config.toml
rope_base = 100000.0
parallel_block = false
init = "uniform"
decay_fraction = 1.0
dataset = "wikipedia_en"
Each number is 500 + 40 x the weight over its row's rms, rounded and kept within 0 to 999. Layers, rows and columns count from 0. Numbers have three digits each. The size before them is the row's rms in percent of the matrix's.

# layer 10 attention query, 192x192, rms 0.0419, rows 133-173, columns 96-191
072:416456472497508445481380510504447527491442494488487552535510512476502466524484482487618459513440466478572556577463469509482527568534470409430537470519492466438458464520465542535494510572467488498482463526532551488524549445518535509556507470456536481511450516579527498520519557473478466497
099:549498506451530553527562511461538488476502486474503452494493467556478509497494532528371581507553583496417445443546489478547463467510525564523472495428531491486544492393571471468500505444579488494495540457518438566487536526531465463429547517515540528499539468395437472491477488480485535526
104:545619467572480557501522469480544519519517468531495463497541485479536507450506540528466538521427524458521531475475506432539491479473522538473452490442562444529538513457523475447517481547517522518510504488505503524532438507462427511479396496548611407477477493500468499384427540532543463517
107:490458511495489544480562515465470468469520490527526488416513568578492523495486421522478482507610519439433501541511544488538588470393446565525449432500508416517474492541467491530468506422496493445502462558451522495455500447518432526517501467507484528508503495513432538505557492434452559462
119:508506504538477543527455405538492514454496508535469550487415505535481522504496492514536568506463547495458502427459536405459532438492494492497426494477466514457518447471522514490507505487453536497515441533506479559424595498505495511496531510522467550471488527554556493434514501488468520464
125:486503529560471506505510539510530503475547448505424401523524456532543471427556496525429475499475567508483493433494504547545562458481554499571554527508545513553457485424472523552492475582447520476488565469509594522517534498574539511503587580569451512534494425562443462433502511504502522495
124:529517509472508538492517571484528499470583524517532574462505567574558481468550494455442474509522494501450497448468471540490523481504460545503488490515493498486496538628531437537556453504518468463487541422485477479458504491477522496476499485496479504554498512508461534471521456555493492530
142:475478519526459505537471474510458482423533489468494578500521526535543471522538510534459480504596544519477413446503527427525547475543483516504521500458539503514542474612464469551541505478500512467498503540538521530472521516485469535488447491543569500482480439555531516521526493490523446411
126:513503490472551506453521524546548571414492482537525487545485536446475503469497560509454559381434437478483486524531515546536564500486538492505499490508510490446512492436536443509497471481540464531471460479443478531461540505523499538485504509532541471469569411584476447527452538475486552490
124:477432497449382539485521472485540530504546523575517466515476470489460535498526510476528515500479543464468500478562461489504443571529417486364523499507552472514471536502471509572527517440515460493476519455442483567548489526552513511446518405528501510443572514494555542452514532429487517527
121:467403579498535506538509469419526484529473552531575495509486492506529413496478525476522535495501533511504491461585564518423494512506469511459540507454469530543500541592488475454521513484540421492565574496537477475525501464499517488561568598542420522436506490483489496487472551458493512503
036:512447552492434488537508498498547554473473487496487484471508521465495505455479566569476443525523494533455473541525498533560489488468540581444516476390571531446514495562475498462482449424534456455520546590432536506492575441468532546457519496492509523511492435510463507490523502540495484512
051:570482564552520514511492531530493485466475508473533576520536496557465504413522508543408478467511463459456541544583492503484597506537496528514453512477525525477490424543486448563572481461534489464564479465513537563512455465506515524489499484517528551528489469517481492465525465496530489519
060:449529469521454425472544459535443555501538507460552465414510470489478434533459486465534489451416545491561484439449598466563499507495511468499532467538476482507525568525521534458507433463431481538535555518518415488557479547515475475440519541499446483457488507508550500484458463559493552551
056:496456443485515520494441559501490492503466502474469561551440571489517480511527490545605454507515494518538564586531410497459488557501517417426559505520489468414511398501457488502503502509563501479525485460508574535527494425510503515591509444457552528502464486533484486522564599453524486493
080:490505496527426456455483536551477546471491526487513542480513514507571450509522437522627410496444488509554517530469526472480579562519466445484574487489484492485472472570482552476490449502456480483476521504544499510508498460516573483504554487517535481517489501533535573493500474532564510506
076:531490548542439411461484590637437529463494575498553456501495543448505455472520473508551464458378509509492503576518530460506503489523470454510592546532430474459482482566520555486490491565434458529520527488471463463513512502515615560511521551514502520493480487523498528509488479547494471495
076:444518503480584499545436465420511538494448479510425542512559507498531548522490517510443524515499452505533501537524453531519480463473559539476471425510552464509400514526481528553478567503510445532463409489523547455442517532493501595485469434461417495509535500567478468504547510476456523509
103:430439492465490521497537457547416428467499455514497470472535507493496466541462482532489545479519530531489541480548524557448467494487448473437547526546439526463459541422452530511397621503528471563501514511485479468584468503563544509499464478469489531474478536532524467555496532465455482539
113:450511482517507513487471500479508560554481505502492590513494467451558527432465519466535495442483385460553534489410476492512473502510503509515432497521537592528490563629504464467592461594422502495458453516520517485499508532394501469479459485507486451474496548531594459483543546522512463467
125:484452454466488562485516512476482559482553484533473476457539478517564529475475508486521489469488461484507463529461482484460554540509605487553499449480529502399598464538501420525487469516431486511443529430525542505412523547456486441503508567514479501498413491515591569500518478507549463501
126:478483513520538545549563461436473498506538554544567494450561551510574521558441543532568503538565500463498520526591496479567475566468476425552530522460504483498533425383540533516438468461497459444524503514442538509545493506564540534514524538424544503533542525535412524567511540485469493516
121:517479487510522516512559521498502462539518494566547538488416545581516450548521458497437501572468480527499539537482497477458516534504448469459462507494538437502446564460520534570515468512571440485592516544494509488539533474521501450470490474565492536443509516541476484495542572505426481513
128:540515497517489490467476513502491501495497469564461540514572548427502489472525463538497518571437463527515525518479471554466522454546513519502426605529446500549476492494503457533456453597457515449561525597509475458529538512466544574536522550527580520499498510398470533459492502597530477498
116:499469457522503548429460471484527456526534540457475466490503471546446471549521450570496521409471440537530443441519493475409518512495559484507620475519569446482537539551449513570537449475487508506500541529514533469460481556472508465587485544575483473427479513421489557423441494540549458514
119:495515438498371540512486509546484514573538438553567537466520511437544526476459497522468490449594445505508502524532534520505494506517477479472518462512513502459457437495443448477463447549482513473525520568480508550509527474517473511562573561504531510479538454445548457500444435523433448499
132:492466537540478592485442480493486454532523496438505469486474510513458568503433517474470476510494495462472480561469559505522471561472554528460506494547468540433494541422539545513508530458494531478462505508519530446508495494504543596514457492490531491492480587519430429538461542395497525487
065:480559553495434492473497506494444495526390459501469494543454483547493339462501551476465511467504501477453442521511518472466465460463476600510542580489498546493492463462468632532540533501458478495467484478542552513492526561476496461529427471505500466523524591438510483368518481483478526543
065:539464477548536534478533523529517495529499569504537416508557569482480566439463410474547562511440543498556536496516473498487434489519473404502478473532434475442416511550556425532482470438442544540498505533493523525533447434525428492479548487517482495474514421479483499491496503566461546486
079:523484478554533521506582469527508485558511509507613466495588532526485511480421458488539516554491591554545592512492485467469489487547487426452450453542494485492501488518544420528538499496429551503502484494452566496547459483516370482508460493482446533432495474459489469465461523531515474446
106:486515493512544439495559484481486531531485533544575441515567535515536576471460502467483505515523526548514563467520551516460440472562456529488420476510546555529482497499522402528554501450462513508514488460531595502539519541465389462573408497485429440480445454473521532439450568525501423485
122:442489435631438491544566523497434501439546464491457543429498501518511495517518460487533457512598584450510462471467553421519523472518446456547512461488480448540542571515500490521531531539468505512425535480477499500532468466566512526454545500545543490419527542471459501459500482456591524477
094:518505505471526475522440476469525453510438537462418608497523539466485506546523478437525470509486489488559551547479464565515486460441600468464511462522535526494593503555518508485548464510482519478532489508533492495495545453476440457528542460402458500455482550593552494470527492486476460533
092:446488540537487433510584484496478519465503535535566422524559510499574495528461525539499512533550565571507508443553542504497479489489410536503465539508534471621483466452492498456428495521512519489501500500425482486545486463502496512483506561478520490536549485429510495507454501465491558489
098:453469511482477479512528471459527540497470524522549448446498474525514462511482484501503484502536511508492535493568461441503509500479404593498450446486479536537444430481482455480478476419580498567501466497426452496510442527542463477493429532469523457521449464449444582482495496507484463493
098:509476471519488463488571555539465517521487543442507448458572481508463520483486521506493440521611594446500460466470518452522603507515495542555473442433495511525541480590557481433532498484503548482450500483424569533500483461421483501495494448423560503509470509523535507421577477484513511486
092:481498444501525404508485513514526440546425504567477451541435477504520457512525466478544574470462471550563486536524487497440517437463424512450545464489487488505519476483467549453523543508540470567525455535492519447538465501540493471497504547557479462479469488502456488542480468505478460458
111:498496561439515509470448475456546497472514581444569572524470472499485453497561488518507531503442489550540481477598481538492514526506477579505505488443483548473442467607480440543515470452529390515466526429531467501466480519505490487531516438562504502558508441503506490481458541475468522528
097:566435505524544473492485484448505470506539499467546547468496531537484470556530507462480477490500505559476498496454588516436555523505519531523502520420502567496610469546480434529492495458548458429505527425487466507454483446519539598448519581554489511530525559601512538549550481445525516535
105:487539482490492481485488499462516478470449556438486576476454502549458472497504495504595435525490487442554505503525530469444558487502465511444417485447451562468531469532554496490567487537516459500534450465550392481487508452499518484478508454516459498493467546517536488500569536529493531455
126:537517506509519410520566496500503447505458496559548570536518549458533438523473551537534518512518512557478491484519495469481521472449408491531476572513479458548536513490537544458444482541539464570569410535520466490525550513537509523511519547545454444531539501499516504502446463543508531472
# layer 10 attention key, 192x192, rms 0.0417, rows 133-172, columns 96-191
074:472531543485476567527564476407511436463480540457484559493519451500525509519423503532634517527571532581512486510506484492504576487521486495462510470511483528452499502496481580544458593562446546548483438535518491483500444523473579506554550496488437503485574528556446496468569489470499518500
074:485468497504524440493471513563500555499482445495558475509531536522470483469508469478338496479481513403459536520461514546480492501532508554515494513473502505500514494528541490432564479422532470490459482506512493560512504405488408458445433469527536472489466470505542448547463561511500531459
084:484573523544487544488441502507605479555541539500531485506461485529496485467535555473431551538429468440492531567512489462497462521540534476524437461415554489482471501515565539455598526500503520497504490512521491536546497458510429557496453525502535420450464460477471451414446565522524543494
139:443473508555475497458461637467448467434552442504566442418522532489454572437510484466503485546530478435452488546517511547548542493482481515530457493540528460428490510497508493520414488469498549484485450533471484535511494496506450457443495468464529499509491460482500549483489505503527465500
130:538481506515474543537501448556538438471473548552436557563392505532490463541562506539482485520494572475520493492538573482484484454479498474535501461476473506519489563558518547491484481550511509561626514515530445540491518483542497542509534531536440459504533544437488450479494496584498533475
127:469530533490445552444479519543526507500542465473465471493530506506519496445499521550427561507474611463424492417440543500523609504482612479582500533538555435564482506473491514521499542552521517560483545498496565491466555555469580565552535548578504564454525466466558478479511439471520498451
163:568512526502494544510545491479514444495491550511516453484451480513556493560495534492567518506513524562481523406466513467504473474450461455492482489531550496552533463614527438468468504513535412478544546512480531438458481503531512548578499484495430567579507468492467505427493470445461479496
130:539469478503482470509454446510452545471583468527443491479517518578531460473524535488463494505613508539498474481518529501488505417524466497496558522424494471552513503558468491538580434476471544480519527552522518529423500484471494508472451511527533548554467484527457500493461514465506442464
127:540431482472568441507503502485541532402496499544470473514473508446456530498514544492548509453447504476592519503440525488501514534503568420487572453539453476428525457552577418532494449495572481551451464456519489519542511510444479562491529537444551513439544462540515496557444524481493602474
128:522458528443476530517543423480520511499583599530453483534529502508483517509439464525541544555471536531474476507562482516421410561515523481463497467525513523560423470534469489561486464433422469513484503472458512498523432546555514532471564446438545511478549472509497502495550482499520530451
143:453464534462546446514452488475477469515475486486559545486459565508495479439493535455486539468472528432473546549549470599502548551588458499538535515525555544447473526441538543503530536477490445499492527455549507523559501564509476487438538557553480538433458512503516551563525557502492468436
037:505492555462514551392464487470510479634520531507440515480525529523522507452413437500464475584517568516518537516554503469528570497470448495486503551507554453540513543528479442547537472474485478482512529434522477468529560476517497410491451493534495508526528561505525473481477441511466471496
040:546446469496526502489468487479521516521511484496442423541482542443513556508419498557550493449427443487539406446531409495460586506510433480528455521479516458544477526471519483535469541489483524474527521482506577438524515480504492489454531511504458515489500504412452529463473548534521504527
063:482452460486392506486576571472490462501475539500490600499518513509518549537519477553605534557585491491521563488534423420581524516497447501500579489513494479514479543532495520574501487527541467476531493495548542515520472433489509495513536469518531508486492515477522532443520534450526465540
042:520510530470492552511545483438496497471452483510480488483545477614491532555442487448521538471490522532467523523523539529536525503572522577546475552432551461533441529506458481520530554439539509479537468521533500451501505456472479427460480412485504565520599503512536509537488531448498518511
059:520521494528500525447558507454510431478551550481468532465491460465515505475455541539623552479517484552454427509503492479530554518432469447515461498520488516501548547555436465603462507535452530538526529494458498504482497521486599542529556446485491498466532555517461535440511393465519456565
049:568480512468485493504440485603489469563484523512493511477482464483521539547491453516544515465534473575506492564492452474474491563437472457441508503513469499573534501544470498594500499544447493491506519478491553529420534468545612533521501544503513498482530460534496528481506491533497447555
066:519496464454569489507535510456489543487516487564481578525528515497464488494577523438423389484500510501568545448552521456569491454478488609505502475480501445467476476520477481518471434460554439482497489487490410469480536498519469463515491505543471535542543557515516489564460537492517480489
072:412437542578513539482497506592463496454454447529527470551492574504531463447522434464432467476447555514503565531508469503525521551498530475440502518568432497494478503484465464553450579525447497577461521549495439489495522455527533539498488465556508482499494507544540489450490488573466490514
089:399494483552504521459533604481438518433524546473490583419506462519497540457551526454600482537526494534500498516461546449556498512521459513496470471573429482486423526522476557529479515506438501482456433549427534457499441541500530507481561485431521490478554509549458528503578523517527457406
128:493454442510496525492512455506499499466487515517484462508417490529578522442477472512508516483510480505498459459498557494454485531545609513514494441422484568467621473553520519525457542525439438499469578462540531483460473560486496481520538573504459510459422462511470545460532539520523450490
135:487511507531508480572575412447543494500490544523521504516507533545531406551537561524533508502580586554511467446491522449534505553473539504591467467544526429574564465475505523556486510490470467410531520498513582529523496484532517519520500509520511550563513451518473507507491496485453519531
136:487473454426522485551540534546523545495526455506562612542517498499446474464499429418454487533492501479506580549391475543420482462528487517421501473488511467519503526494531477479498426483518490485516530561454449517497461459541555460501507479535450582513564467573572530505441580497384476483
148:538473542504491462463560446502561469503470543496407476526474495529494465592537505539504498535506512556490564485526475436458542479495512484465483504480469498540495518523471448513484466596485486492530469553527528514537503551483503591529517553580530525594538482432418469444514506518507535557
131:532511505453536557502541504539497455505546479430458547526486469600559476560506490563558527418502477530533489389528506457400518507430470484493589488472535466531558521476498519451532498492481434541530564441457514477455537408493526548572496543535475521466551544455509535485468465561495483584
134:452483462541438554524522538573476489521502490462514478506551538456458541381442423558507536458539483491447545521501469525538516530582530460484484449576546461493464501446463524478487463563472500502490516517469524553473542433526439519506578535511492481512425469408466481501439509526490486480
126:532429480481477495523536468524561488461524461425521492482483533504478596528502536525538475494523485458456528483505563457545518490508508541446511477456463533512507553518567583487578527494446500515487571555448541430573468516471537526486443497486458471531500472474489457536527524499532512534
057:511463477511558575469462471481526470554492539485451517457503529456495534529544469531523458497472569466465516487526462441447451453562494543494441532459479524516544551618484415545480440497520462444500464512538452449507437435537487524487504558458557482543545416526535500481410536496506432459
046:488534460519448523419485462489534508494515451536467474493454490477460470527554494496506486540504538523429497528546587518543514475573545509393521523492467544504536514448495477506458551516471473534483486551494548584498497489494466539473447473551542525487531504499492452485558590473458448503
066:564571489548507520426454516527464551495503516595478408535509509467528516446569510475510524522494534524442473512502489459496468460625487447492436494483430467524508492498392477530491507491516451505444542522532532520544448449561518579504514549565580466529512473517475449524495440522487387510
092:499519490419477499487506526514489558482502531545490429531495550451489454467538522484472496497482583473464469464551526545531427390568498552504522533455498491502489497499443451484463467467555455512558552434568504578520536538482457551512554507576497462544495461455515493475492453520496462521
081:533535474605472462519553529565439472435469476495503473434533497521518579470418503497527533489545475554493442498450493426524535503465482410535485469514469470588595479455502500509502531504450482494493427492477532557517418486541500482428544559474528465455509535439446499473491430485475498502
077:461495514609576462515506411447512429488534511504469561553546502499510478565490466451483467533555430478579491525479477483525492458423507454443470540548561511517522534444472502522486483490481519499444405488483495496500442493475482447466471491439469492559484533576494489481502532457535464454
097:598532507379529463461453513528529554519467533495427457516407550524450469491529555527483490477513509509501526512548446525498493475529524519505596518382486506501516435525460477446437495501594435477524521468550453513549500494548511537535549490535514484569493476503483552485457453559467514502
102:562543554397460497442524577487551544522473512488460483499435521520429424494460543517466497519509507460489527564539448556512434450557482535502582526405468497451430456529502533472508458484562437468516516498535461569519517489517462526535513544503488461506478462486496517501506510499487492529
097:480501543446527482450443548492480511498534455496473371434446481506489454508541476549427489470544531495558474494507519457479455407467565564492562509524465478537528468446524502450466465542597548438485501482515502557510493560508463523514481531482489509542514566499479505446442419538566507515
117:541521429455467462541491480488550503518439578542555550555514532436514392566474543502511505440452440461573556560531476568460416495500483466470582534514475504490554549533460480470483493570546415526503501507490393414499485484479490477495518536512420521465539451546521525548457561516512482491
096:501471482401564591508564527433480548526539506513532538479500449492542502449454482506527532492383447506507486489490472499456530452434500534553494495536517437425447555538475550443487504513529470533568495474473433418445469508492546508509436447569472569463530445506502503521540462518432540500
122:574486454517478500467499463496518496511427521509485563553428483528463528509548541456538527515548504449509515506478452452500531549524458535462557579454515586525564444583515435574474453477456459442503452485515516484454476449477563502419452494471575540504534510515478557457537484482502512518
108:481542499558581488507462503484513548484419538469567520529497490477437517488499517436515493471491445464550549590525506494516564442598510524437437489437521540419475512478530518426558513538491463508526434455524490532507498434454486466480485491424442446499474580504466476521485554474456520412
# layer 10 attention value, 192x192, rms 0.0416, rows 128-159, columns 96-191
091:543579453482472521498509525463531473465447517510483467544525466447545424438488494546595563541521504452461572436514497516512492518553441465454551543500491500538511476445557423502563525528436549576528534412507450499510529507532438505451471467466543539571538422553520491538548489500544508556
090:421448480460441560549521535479477601467416567493536510475500572485445545469499456437531523471477512517437498515422488503452517483508472494559532506523513417462557469447469527523464520487521429533483568494549535521498543568488500452406473493473518528506481511452567441440471444478525493501
096:513460536468521527473522479507508444540483447463400490471460460559476482557475469529518570483496506523475520513346572481486447422519492523488541505504480495473489466506558500496503493516495505461486558528478587606556457557527449553547416462464484514549525478558484507580493474508599525510
096:547449458506470475561501564525535530523494523468543544470531466575480484500577560568524548411470510470486530461595494513439476489525487482469449450469549517485564463458503515471524480485521547454489517486499589464513555566488495470451485502460533477516548507563580467482603457524462472430
099:564447513481490492495567477519463546458478458476525507430459462554497484503554475481536504595500504477442535440522560469464508553502567477494449533494497537449555501478428475439526511525512438531512559490578536529491507534480426547456472473455481536437522524525470498518533511517583440559
102:463522529528482501467531534465441496537450550513439535459516464419482510465467574466532459405511538453534449499478600546449420543460461486507503446461545469543444541522523396465455515509562545523538536525503524454585483502444544443531419534416507538425509503478498479499473512517501504481
096:441574516549511506532543476478484495516541426515503535515471599445557447513488502570538449482517529486556510569498482486480483522436550519550573483471517487538482454403545456391546472496504520514529510452541534463458505428546493552492509481454565502532540470571517527510539482531422534490
094:441491472508576438445523479498522616503519461449526506399480467517528554526497489540471438517512535493416513522485476509506530477489450520501498503616498469542544536547500549550470453503459558408502490502505480498448478469424509513489443520512589439449548567497489542483507617515500464473
092:549486483535459513547504477532445485484490490518446514543564519471473459448468485472493518493562413495455504505560438528509533556425451493481506514441496439446458523440520514443534503595470519564563509452445574520521469511474487484570493558484498437495563483562559523484487460509505487523
098:405508546485456456526463440494393599503467424513526588441523536512499516497459451509442503495478436487476480506497533489410499514448539468440471518505457573509513411505556537488516499480496496563518478505512538432463476518561492458520463492519517523486492507463486540492445462501512562477
094:533472476549464481442518490521440584532474490536403498433530506538519551474458534473510509495526511511589481534439498594556460467439527480501467488552480506443475539492501519468476464493483541499440556513546468524527503462446558501452416461527576454503524475473596536483495515478476490525
095:494487514480455525512493529489453408516522532508549504433523518515484471529480450482463505551439475532535477553499469481477519503566561509525525551487509499528526571436465488502454486456516538505536551529558473511427523524436569530498519564452534491506553551514455497504491494528541576475
088:512530448497414521553465375511428532512489490418433453500547561509434434490465518517487485532460401469483482461542477507569449502554461481505473430507566427506461487520456487563527508413450475499481542497489536510510496527447472486546483489524533580548518472445478531559518508465538599498
089:508484501552542478502537506413582427497470489479570433472537520494477546474446460515492497422483481502478540581497518470536427531499508523521424482519481561464480497514507429507502527559509468426541475457552484518482562529491483533478532514550534489546578493450433480475468468489404508496
092:530418541520471481465461453587474532504490472433444540559527474471476520486510559498544533413469576541463504510573543418454513472461473468503457417530558453497560501556534480480481457447516463554590532509554529477520477489453492541546467449486483551550535518447488536578438501439469558525
100:487580485481483502497485545483485498497429521544497486523524511410523550501482459575521488571498463500526557544529536508481504506508472485480491475481497521528597558569464533457606492449515538443443526462510613494490518491511508517484531483517468584442559479469433548433545532438501430509
091:530451622515491543531523629578508520582491532514521502513454465430513469466551526505545449501490502535509481479545582546491555443475490493470420449508514467453502529486529486494506483438481540552504496468522539471469500478516474431413533450499509515454520476497511521492517504434472536453
101:505543473430476574547479515444465530489522504544498499477486433453489575533520553484527474492511483525504471506462554391526477512433513503477457495483526572449427492447445469489497397478448456449464520486439474493556521485460544482504477549522520524484552504498550447458551533507457463537
088:520538498505417543486468512537515455499447485534498487485511515450454500504522487603473571461485515533527431497498457488453485498604465540517444477475482511488478565496422467486556477437427563454415481545463502510522410531457447472561462569450553517431443483569547615574508478534447549475
097:492484597527507480539465454470495515513475446519521522490482499509490531508417490466488571538527542492449533459524481532539417456469532481438554511499536553510507388497515485533476539496524486527498487511491508503578456553516474560441496550553480487527503490457498461447486444535540450477
109:482462519558535556491446492532543480544534501479536533511440498504503560514467463432504517466568534532436537409491505466442449535511478469533522552464500505472529509479476537510479462553494490419514487428514462577491449484492493450435502505515498528470440540470471458504485494471455522448
105:507449514610508456459457511504550478540524468511465521535564509534510507439451481519478441496424566497387564520495476454576490540550460492526494432539487553494512455470498570590469459439507504504535536503573466455537455478512488523503517465471503527471500522563613493558511466559526472460
093:467462486514485470440519470500451449481540535429562435505514550458434531464510459499536485421468461484534523469455482517559398433498496584547447474483423474474474528532543509489489490488462516512497479516460490571479473551518459460477516498503493495514532563480510494469531531435548439498
097:450461587522440526541469445535495552496499510594472547474486464485482487437468418542446534449444506502456402536466514547536482558485450513572445519507513527538534497518533508504504416476545508513569546553467540510542504444498539519500480509467475504499507519523471384468511547435558519460
091:522522476513473473487528547493565515541457464471478544499498463537483538514560451504475581488493552457474493524465600598484501522515485531444506441544399517468441455515470495456483461605483494457496471482391516488504546494516495459504466502527497487522494520462443525507500487499512508542
091:447516581529495523468534560501506485601553509474470508533577532521486523545515546485482523479506501477492494491553506530500548508513524515511548413486523542578523493451574542614475538527562491503546462503446461471499446466522503478493460450428526506476473455477481505469580545501505461542
102:543469500507496514488544527498510515510483542502535457510497501505568457566481430461453543533549520530563466528495567477520434533524491421462499571469453436526517552577581536567572466516531492526451475509519475466488457496625466571496595528478498544447502484548525511516554470459429426523
095:466474520532453505577425436509506584505461469474517504530511459535448559518526474465483533509533522507514445443414478602438528466487495517549462485455555477454495503538491461500479482554489493509510521538482541458507458505480442548431476543450466544425529488574462466576504532506453537468
098:544473467528460526499547521488493512535547464530538508495591545517536492545506513436444525519472451523514519455535479488530523473482462498463491523483489618431583470529556515468492514516467443592532500539407529516486505507483548486491480536520523444508585537484498557479379495521501501523
100:589538523498503520457496476494481534514448479475499451505480425490489561558538545501484518523500572493531589540462530483518458507564512456517597504511487476498525491489498529473488533557462536469507467588560433462458533482497483501444554459434458497462525537518530523463507517401522540477
099:551477442422557535445462478503491501545569522573560518558479477516435552521502531458564489462492534509554555470475469539502570491532461557466522480566506450584478511502494452516551490507543505530489483463550516498498489517511503498500552502501513498525565534533504443396554433561497445424
097:562477510509546436499496490479473526476567556486530501458497479506422522473552507517480545576504550565452530489554496497580493504484500451461556476469462517500549429519500472504495523499508557494485451463487534461524511506493497438452464506551473582567474472468594481466551556425507412489
# layer 10 attention output (transposed), 192x192, rms 0.0518, rows 128-159, columns 96-191
083:524522488529505469534545513527501496514478442491542519544459543492460491494468539542439445376508459529527428562474466572439538493532464497485517486480531586474518478513540527488385470540474443455452444574500526437488496572530469485506512515519484455415494497447507525536474561515500483521
079:517484512472539425475453465505463512510481456491493457475470492503581489554463507508496498602500518441507536527462502534465550552460450475542476449422484531441437515458505466485509547482514508527402497546525441485452578399520538586572486542538483487499551478458462500506563455486461585519
090:452533527564520453504437584467495527453485502527560468513557525500509504467469515502519478529519496512543478471622471526401528598531524485511524504490529506461459488489506502553498511481426499576518478546553435491426521552452451476515487463530468495509500458498620496460428520571462544496
088:412514559458453519549487456461433421438537549511441558501458510472423499508517476462412493577539453539496437508483465438513578464462454526453530467485485482573476521502452504518434526499559526557549497543507563541470484462517546529537567517538458497484493498421440531532482554515495534513
086:514572534505515555576453530460500493478559561476505493479470524455454486542450563496535465480434520586549484468484471489463518524550483495540543471514477526504534464529509541513541556470458573493476471527494413526563477467464544436521531524512459483504556509477440542452500500496392531507
092:484478451536471544424482460471488511478483475535475483533596505493498501540448482569494614529505455430482470488558527498566529485435415562457547509530446554544564482477435493485488384545510488460507462504516492420541418492534556532509562540505504523502568469518492491485519532545525511462
084:528493501505501451472523486481562505435449605501450569449548474543470470536441496524461455485549524471435496488463470482636538442506539580471461564506466494480509495608513514487487589494436475485529425552447479494490523529528556492499543445542531518503486575482474460525447516545490433459
087:522477476484481466511517495525573516492526479448469511527537479502527549473459469463504534506541557460553518530484473471504462494526493496579455496533601467538400490425468472538557574426521503557593525487523486532540484428521521524530503559477500493553460528552474427439539505472498532531
083:523531499487518503520473585537466461470500553489488481511543502515459509517490570573499523507359515495485493448502510484435498501491405517458532505458526506504506468505536498543537528472494490374475511533463427436417504559549528556468564465536499485457485496523535501525515535412536459511
090:585498523511482576540484467546463514449553556491498557503457479481460431418501508458519460524544493498531594549527451530523525491552439488564461504485433440456484495492524496495526490491530437531535562531460418506511558521548455528539506484462478501527529443496529520508470604479497451472
085:491547496529467491516476535460538559500555495447595485473517412485520564502475438526456507552468463507558536438526482498469582477491462488522521561516515516495490482503544494506513514435439522525611451527500460457591485552582482487505498532523473492507455504507505508495510514518547485505
086:495507516533478431559488507545471512533498463566473508504452478487521470442455448474468505537505558501507501476541451439554485470430502478433550486523541471528483526522480515533478605462522534509472565547484530487527494462561503439431504481579516541475465442455448530464453519459564466464
082:546476444479540432579500509515465541463478475598477504459486522533503576508472502531469459507434523515474564571480480487467491495436486518531517525459517516540524501557467502509546460530605441509510424443526424509475462428469533490447444519529528461465505491450579432520436513470509477500
082:527475527509481497499502506551450552525459488481494557610498466468513493532556477448499518583531508484529459464508493503466515472506534411508534481544488528463547502522512482554440572515490561585438511512440442495489445534502510430539495560462448452419504521592492535465504535524548495487
083:491523496512456478430487508445491491440552496533481504518509447517452570507475509524515462548510491512486501547531470468556460531428486506347460511538500536544477451495496469498544472433470524557511435489458509498431515527462501484472517537498448456414443476509496431488475435489509452552
091:492492578554485503434491451532505514515526500443486474508503551496512506443511542488466488467471539473508584468443519440539566515493478612529547563566554467475500456458512457523467518577497485506515510491495484475488503520482515495436499590489550391569483458512442495500409493558510530477
083:470537468450464508480530415470454551532538515522472495495523433465557528521571534502484551510474531471481478460485395483533513458533471510470572570437586504563477438489477453522536482502507427411404491498410476415506506527443491489538530505436472503504534496536468545503440532462497479524
090:432461517453500551417440470456521468524495535508536478514533549492456515614502462484482565520441458499472441520531503576537503490524489456525520462560419482534510472505492447486486578586553584534534472454524492528510430512484466460429500550507499510501519507593401556533460446487507555507
083:516503493541547509485491472553511520536471460539526478508486412529544516546432530419530440489411421480478395498558501522481503519495501523443517482508494471531440465522453445560387469466500513495489473478532495501524547500479513541432573529485515519475425458540516483454434565519575486453
091:472503485494507528482487496469483606483513530455485525515526466472511479519481516503481439400512448597467523549427508486423498551492556511473498535491430534436552554548500492480550449549401520532432483463579474548434559542498474469515505514503580492508448503555493553530445499502532525505
094:535496450487578466482532528513527474496527489542483508563534451500463516560534485434582525506558530532576496447513518451479573444503493509465489441478467525575522480460514432462501559479531558504494462540551556523566473440551504489572538510439444556493535539483536574506554468503518502589
093:540457490511521459546555460471547488503499514497489451562432521514514544451500486493549578494488487524624439537489508580412460544553482511450498549501476544573461521507487445521610505513474471525500517440449559511417494553503494577497430522528584513480510467457516512441481524472553567498
082:470543517502528490504492467473539559513517475544473461492449549531492488626523502528442447474523472462510486458581560499457533483486504520505518465577477522544478507440485442414471531465582461494566536516468494504473515501523479485543435545506534569481467473566551480538573513585449496535
089:494492463507529514476451575471521437500550538430481450620501500492532514538489448525520504526477511444456588518596466462520491522455550446495466503465452502455432461503480500513492520469552500491516547464526491544435588550529535525518457521535514510529489457408523554493485556477511454518
086:441436533525477517508473467478460510522492546467497544468596510555468486509499560433477529551530506487529421514522469498449606472518579511571511452515573457570560570462518485522497477457456482551503452459575505507495451582493502554484501472485445526499569493566581485493559538444463446500
083:486482426550482480439522476437519487463468478466515540498472524520425449468465496551440426532530541524453533425478502524460501511531479522434465525525470493476486469450510472445539477449516476455464528474531411509525432441537506543510414597426438453551560504523511461476543523467558436526
090:457534481495513472528559495499499425551515513443453571567511573489499446442532537537562463526513496570544540473542504475448554481465443476540507546521455529535536517444484535482497473576502501506516551601469539525469473504465476433498549447498535521526514475572453453480446519496546541513
084:530457469490542536458450474493544476511465484500454495395494469518534492545438463504481415494399438443451537509565466456491505522452450493471527539541477508524521463542465474536500485479430492525562459441468590452431522434509512531521573499443544520571491508474491523434489471561499440488
086:494539587434431503479491503529526498467536460473477477557462532449564550524507524565523507469536494434514470599475478462398483531508482418484482523489519439502526548501535545489524494536518547472421550525541445486587533535544416548496481499487399506437495427490519424508479480497448476536
089:464529505468525490431489527552517496438500478532524490443516578502487540471504561483525528509533442458493423515505524469551580506537490515506489530521496435438471511435549542513520465498537422488574558528485508493487499416467519527564479574591489545526465499530541514580490484563506408487
089:533523575552503493492544540501536487494486425449410495560460561508508483470538470525533527497535556405473476418570545527611547580482526521517492458477552532535551445514471475511484497502486446504447567536426508515475507478508512462497476450468445501458474527456475537517493520444517581562
088:473464454435577584490546510511494501515473502536485528500599555498492516499503428502450520490488490479485522497461523445452545534513541490488518435513543549459529481518420510481543548486507438520526513514518488556465491520520480526565505483480524419494535479454502539564431453522502529508